config = dict(
    n_layer=14,
    positions='rope',
    rope_base=10000.0,
    rope_fraction=1.0,
    init='trunc',
    init_std_qkv=0.0299,
    lr_mult_qkv=0.5,
)
Each number is 128 + 24 x the weight over its row's rms, rounded and kept within 0 to 255. Layers, rows and columns count from 0. Numbers have three digits each. The size before them is the row's rms in percent of the matrix's.

# layer 2 MLP up, 704x256, rms 0.0427, rows 265-281, columns 0-127
102:148134134133157141131163168095163129106128141150164147108088091171127135125117172130127159158144148127140120134148093107098147161111113141089157125123167101133101115122119132137087114161104162097122144140125114104160142114124121107073168115111117079056103160125150115104173104095128157122087107113119132102143127147164092144103132133155110147113122099126152152107108072078108127108153
113:118123123121106184152122127098172139110119122156149160131115111115155141179171139108138144096122093149155151122135109111142123161167098114166102112149144117126085111145138150123138145126147095107125105152109081143134143099110115116154080091093148129104133122117142130151091104101148085128167143130156120147120142128127138073152164151124126139187142117115106141112126108122113168131148
082:155148116153138071154098154144100114095178084156182111115130137122103143108129124143126125125110086171085132124131139114158174138102100106117137092150120154141141160148127162109116140158120144099154125135131131120150100125113145148157135108108087112117154085132112146092092122114101130096150132114107130104135133095136094138144142140106123105146116091109119108123157119157126113118137
098:128161117131119108099103144129168119136107136164158135132145103105128097139138133134151174115129131147154149116143113131125181120161153112131091098172156118131140068138126161101081100113141155104098071084135101079167110133133142136159136141156119150152118107150129123108124115110146130117153149099150130141143112162120117118119131117159165137171086138128130092135127155119143170130070
097:095137083150143131133138159118161143126109118100079125174093143127149132139134116134147120182142132111069112170154158116109139168136168102133107123097123083161115127133155104119134135086162103102125182110125103108103127108175134081167113104126166140144171084139142115112115096131124111152139116125110128154097161077120097126117117116065144120132119103096101149111141147127118115110122
108:084127146114139128160138121139132125140107162110114130152125057158138123144168132145185154143108153080130122120133114144146120118141095140149118181169108110106104110122116093156124117111157124101101121124127115111154125191155174134114119126137140086104154120127106132141126142138109095087118113086140145107149112156139147129157112119142126165121149081133131155114127098125126126108121
103:114090130128146114138120118119130084117127154105118163085116068146143158152141142154123146107110106110088150147163148107147168129176131190130134150172165141106122115132117146082117113128137060129132110079128156170126128125102117105121127139154122140136182137141142120139158141086120172139154142136115109087131162126125145107098150114112095141139111145119127130158151145165120108151132
097:131120149134124128143154178136161160136169137137123114119158092119139132155142198138125121125136093123130134106147139106148097095112134188128121163090137132122145111109113098122130125151130127113087165115155132133109126150097155125125146103087092153143152166124168095126092114150142127148099071104113157109117147161132135089162131104106137152049124092111160113139102080131156118117147
094:149105129131110152132167128078090102126130114139117136096175108160150200181119118143120114136117106153107096101137157093134114142131095157096110167119156135107138142115127168137098128148156104107144143126170127097122120134134104075137135078111138195100159152124104095154151118178139117154151160113139116114134168078089177108147160145154142120137108101109131154101115115142131116127161
096:106144124065097139081098135147149135143109139130105118115134109114140106152118171124128118096161143097160121124114134118134105144158123123159172121118127109161117091166150092164129104123123143141142102157161134088148173126120124108146145107105129137081121129118106123136114113118142104092143123097122157177165133130118159124127092132124150117135123140165112082132147094137159139118100
143:133109130130101135159105110148114102126109141101134100179173134182137127126133122132158138136116149119161137125133099108132135157152144153149062165176128136166115097128102139127135133107086186155132112098116107108143105104148130096142146096122130141093117128135153132090096106089169139148134126137088118125143140134142143154106076120137170124176133117135138102146092113103152127157144
086:122157172140125094134110139142110110132183128126112108111110153209114113167119170144098157106111081117118165119110154181133136150147199129133129132127122099105146085152121134091156096139094136127150124141105157135149122128151104122119142147148111121113137144058144158168148131162121143137162098121110116160079140149134139109197119116105158107133159098147118140092140057109094101132104
096:106177086164139162134156071138120134054130139125162142127152131147141129137095164164076153157136116123076145174121135167116144120127136123137119105110121105121066144104121154097102119105145120161132126093120142152133112120123138110082154111141133144142110100105133120100136131130143153100164118151104076080140131131139133170107126087152106126091118074122148116145113114124125106130103
111:118128085074148089090109134116145141139133182116112147122123109123124105118126103119140119101161131151124103115116124171074123150105127120137119132104196120115104137153117117090122136112129124139132143147104139105126134108123139135107077117103114105162113136130192089124140161124130128149078168177139149114151150111140109135098127148125101128110152151118120124145123127117129132107140
110:078107132071109152142117137149137153123137115161100123094142152117122147128145123110127118167149104088141125134100131062148124147139125127116114111158136139149139161085157114118185110147117153107099144138129120162165139158096121143062115148147112093085146125137175109106107122115137117134132163107155094149096116175134085111098108109099124125139141136143180106116151115096141136147126
093:107167113128125135107142109111159120127106097106115178087074075130112121141112096153117162156094155118113087175163128094155156181129111127138109142122188109139110111115153114106099108129153151188130102114104087142119139115149112073078157159124097147141108160120129154138092127137116104114158109094144128142109149122137131115158131138149115121116122131144129095123138159138098118132103
094:107130140183158118114141083138144119106117143110190078167167113133124099108093112118095102126147128107143139133132121126113145158070087149128146153174133124118140086148101153107121078103093121145143095121135165193132160107160125175194112132133127095111151134120124130107151150139133124093121120131095105121146115145149131168140154157195110120118110103148088111152150111132122117102117
# layer 2 MLP down (transposed), 704x256, rms 0.0427, rows 265-281, columns 0-127
096:115131122109079164142105099114092135139120104097097106147116133100176072135109120077144105119116102131173151156153150103154136157155142133126104130146107179119158171116162118100111151117140132141114104145138109160142142149121147153165071175150197129178089139135120144143122119146115117157132124142146145160111114130075148103162153156124148116137131139106136112090172151156115150173114
115:115125144146118146166106087118113125097134148140158106114099106147153092130175128089102148094143080119145132166179111127154142156144097076158110113129143116138099113138162148103103124123146090137116094123116097162138150108165107123146108106113147136137122109149110101133111106125144098136127148152131159134113158120126113115154150152145124121149096121145130162109157090127094145116134
091:106156124127155096172079114133110177104113111136126125164104162116119150093137115151125125121142162113126138101129151094139126162106121122127135111103087134088119126083133100175063157132119145139156127132081169098102119094165138160160159184131145112116122107116098110169171120153107160132164127090105118105170134146172097119150147125180115123142086078128141132095124141094107103118152
103:137186115140128116130106153101177123144144116147155110156105093146149139146123143155132143116121115113110162089146088149130172121128120119124122103142169160136148089158125114155132107125115119139130109154119077108173108138158132152180181125122127143144116121125165115113103075107125113133169128154154120116126147105122137132123136135170153142139114146109138118148132166108114182101117
088:144144105093155135137161161142157112162106118107086105171124133150128118099134120221166133098114148106089109134150126142111111164122160142158122118139114081104132148115127110121153130105093131108099179106158120136102154100103129126171129124104155157156144090151130177119135101126106105119136122137140137171125150112146163163123089083126126119126093088140079121098130125108138099121128
104:127125139140143113094151146153111128114117140118127155136141094121168105116171119148142122121136107079142155112121098126126120122117129133152093119149146120113094087119118154122084098128096143118119124130125147119131101163159143133127115148103150083128167114161142166142131154120135123135123127078134096108129099145158128126156135116118134147141124086101131160148113113146119131120082
090:110102121170164159127121141122157103123112169105113105050109114112099154154151159143151134123112097104121135134192159131132142103148145192095115112137117090145119143098085128128153121143122089137119126082118137173141116138106131120106147134130164160131124148137133145108151115102111134151143112123158077099150159135137124138117151122153107114128104119139144156155140134158091122128109
098:136122165161093129114171123098125128152138167150138139149160148133119152163145164172109128105133138107136144138122143089172107155119135138123118164092165135115164163085132127141148131153107137108093153118168130113105118089171137136137146076122076143136107121138184126126086115147149128137113083135154130106116158130115161103131125110119101112035119132110161147135085060122143144119149
110:086113142166114104122132156096135138137118134159097139161146122135160123181115140145130139115131138138110107112134186084117087163140123129103122157141161120098142134114100159135119121108125104160139171112149104111110108152145093063143110129111133159105139106110134138132160162123151144118104137152108141111174137071152171118170131120117161104123120106121137147148050132148134140119155
098:112107142121148153092136160134115120124101141098127155134167143120106125156128126143133107150089135123103110122143155109164116131105117137157139083117138101122109112165132122169150121166145117100130100138113143087112121128112177096087170118122098136116129127121146157135113118112159125063135144145122141113069149121134117161116078163116142097098144137125170104137107110133099139131157
129:111125117127130113119116109133091093119116152114099073123130130156120161077090131138130115125111134116159109111124121133135129143133142116119094148177151132159125102107095124119132080117105198143138145117155136107130138097135116091158144119121125136094122162134166130085118130098165100133104151140122121126142149138129077138111055133174158104189123118114140156110130062140137121126128
085:106120121144124139144110109111120126140154140132159131097128134147141122144116144113099141130161137123109159149152116161133140127116158114157155105074105171104156171127188144130155082134095140102105118146096131129137134098133106158136140175169120163087139125139105115137133088129144133122160093129133102141163170182156090126137117127102124144162119124120153156119119104153146112148139
087:095207109145139169140132113101155146060085122110151153110150081140114104099090172122105152154159134118120153181158156142110143129155095157138135114117106152131084155100107158094129153122122075133172127107134164136155092125162110119056142134118126141114128124107141148135081138120149160123149131118107134106128114172114122135120115127175111099111117097129124154182111123150116130088120
104:114094134089123120131134136157169086126149135129107115120169123097109104105134111122104131136149113132119121161139149168116153146094094091153118104131098109131127157191111121105146099130107115071146121152161138138111135179149100156131161128117115128162127147102193111135166149103098121132114140191146127125088147091123114150119128121137103113112114143125124134117149172138154099126171
112:105115126083085157147128106147145119096102135146131098132168159107141150114138128117139121153170099117131101169095147097146117202116130111131101070130147136125120161099167136140177126148112163118136128109094165145145149105115137155091095133109144092086133103163167132137113153093122119131109166088156102163066099152141108109110118133102130112153077112127136087151139117098142133103120
101:157147124136158136103102145093142134142114122083078145088093127142171141106101128114140144149141119116134071148135111127130138144151118110146140123098123206092108162164122123072113075133120152149087181093137139128132156112085104125116128127112102125150131133167125159159126139125131184144092106154145131112123119117141141129140151148133105101128149108106154118137110095117083114156103
094:123155145125155137120117112137152121123073109108118101155151154117154160129143155110138145147126115050129137126101151145157130114131141123139103156128121163119153145154086092115134163109165112122081154102181106149069142120150149171141154108094150137125097107135119125130162164133113133136126151114100133124107109140114170167167134123109081083145126112127089077179116119176167168083163
# layer 2 MLP gate, 704x256, rms 0.0429, rows 266-282, columns 0-127
118:172133108117134063148106119137144146128120145140145151167145107076146128142069125135140135108131138120095111166160142139109141123159155144146092172154127121089093116126109062122109157082112170145122103107108132151116095117127134130153142105109151085127147139101130156139090080102138094117147125132121109128157159091137112118136105114132125143151186161146096154118137138120137137113114
100:102155129167118152126081134132119093103140142114104134113097122134143141098148159104122115148142123123180097137151112100113116137155124126154089135070135128124118151094107132166106153152173155132150133166123147121126161067169116161168159126083096135164116152149097092163170093147088147138144149107132091134172096164168121101099131124140098129127132158116116201121152126123077096110119
099:142063102156122093127188101131075135149137098142170181140163121115110129125096153098114066102172105158117087171117135114110112119129117139107121123114103114082125104126128125105075096122131091121113143102084134131150139137133154127077142138128133140140108149140116111102155140122102114138094144148147112134142109114108137159127151128122129102094159121174115096137142122162148125123154
097:146086164115125140106119089156146126101137119150138137131162124119135104129152152161116133104112112135114139142137080151165124132118127131153125149150107112088156141099121170084118101132112138111144152123137127121132172130088123158176159151132132110146121103144110129104122121099095108121132160164164153105147129152132163124119108137161113127099110126136098155161090130093131160135126
105:108123132118106127195141108137151146120112146127107121159105108131110125102130139080152135144115146130110130123132139112146091143099085147143154151132120132166133138126115070130160128134148153124074132147114102188163129174122118133115137094145114072137127128114115138134134139117098126093160116142138178127182164109148124130121123133124109130154161153094105153137145095124198131133123
087:074139104143151179127084131144077085163141107154109069116128134126087143152123140105117109081120127144056153115140151128101147117136160153087113161139108128118127144099125106146138085125109142159101151126122138128142100154141118107125156131118117158120119161134113124101089075136135161117138138126116099117143158110146119141112162092147129097140104119120135131142123105137081169102132
095:139084172139122118120160131095117127156107185119125135108119117129146082119108175097116086105166146146163119130122114127114093136124119151142152148112120144099151110114097127129153115153133118130075153106136128100084129147084150136121156092125122087138142150110180118163158108129146118136078122145138107118148166159113139155149139077109161130102129153159133091150131118135160140077126
099:148149178175100124145129109084110132170089105164100145121149136113204152143115125119108117140143131144096094168131173131119082169123131164110129169099124116121107130139106141102100147140123085117101105113153112141147135124118109127125107108131129117107175118126104140129124132134130156163148137143149143151135199099100168110167129124123141113125108114143113159129124090150119137117139
100:130164109128137112169111106130139102105146126164106125143109146116160123071135104111156151107147091110134146064160088116139110120142141156131107136152099121123153121078143147104092150111070128150157133135141141204175135115113122165123116128131138116107132123124128122102168136131089146165150113126102168103183103127084110072149153135138095174126156099126151138142114134139127140126114
110:095118126138113148110159160188187143122137095161129070108131144143142119107106143126107110125127134128103097100128195129150105122109091131113144116137147145094118137133115149133124128110123095142143155156127159154124144151133126093108147160165164129187148089106084107150161153093090176132126148173110164139134140115131121142122166126118113105156134112119098111145136173164180136120091
088:163178128141115137155101140100127152157148156151126147171113132163086127135167152091112165164123131145169153107119136098122111158141154115124115132123156094113125079145070153068134155073136115170150133129148128149130107134133110124121128094108116117134165124132156152173177137115127121095130139108075117125098130138110143125151171108126142100118102132177089128131145123125099099115120
089:109107154104132103133152163137109112121137137182098087126096128135149158122096127150147091101093087131077091114143125101113113168137119142169125134117129111090106107070140135084118075153123137154133141120129135106133126139138135104098176121133140144158123145097152160135127116123103141156196115123092137093118145122148134122134157103135149124131143121154155109080118110119156154083105
109:071112147103111161126156122130155144120114076152115172105140149141102148125102134118104090123102101137110128185130174136137125145132139112125119117154130116124131134153103129112138105131067102083139123168119114150141132139135098153096138103135120119178191125115103131108183166133146117151128103177114100151096171081102149141138094100153099094101120144134103117108136154133163100151129
102:154120131159182095152143116099087127113098133138137109125117131128092101110138133154100133115135095145090114128154140139111138134130130124123141113088098104081105131134117122133094093156117150135142150128151158144120110124137102103180139103138087090128155116111146162164154083152138193168133124158103137088166172096138138150152142134134116163115155117106123172148099119182126099146127
097:144097143138127122140133129125093123131151107128128094171131180143146119111154152092118112119174111138106124091121110113113142068120128121104135148117061143102117164154114119115158110137088098085109144121147153116163091153103166135149096128107140097124162105142158106140162127136132121160104141148087113128154105125138136120143123097113176107127161098101090149154096105091164137127129
092:175137158149136110168122121109104120109176137129074144136135121124098104098118169139113114154141130148120096140104127135116132159125101093164117133105187096125088128137119118107123120164114115102161192179132117112159096143105127095115142104165101111141151128136190131113098128128140145160119174162125108161173088088166105094094124077147122136141155156094109150146146128113152135130143
095:092158141137134116177160110110127160101132151155131114133135099115112097077127094147101106126135100147077112110136129079094151137113128142137168114055124114099076101102131140128160124135118116143124129141138129143165181137141109150138184163111149117137159109101112122111148095131148131119119125191083101121121144165140135142128201118155123136114137111160123133157115077135149126086130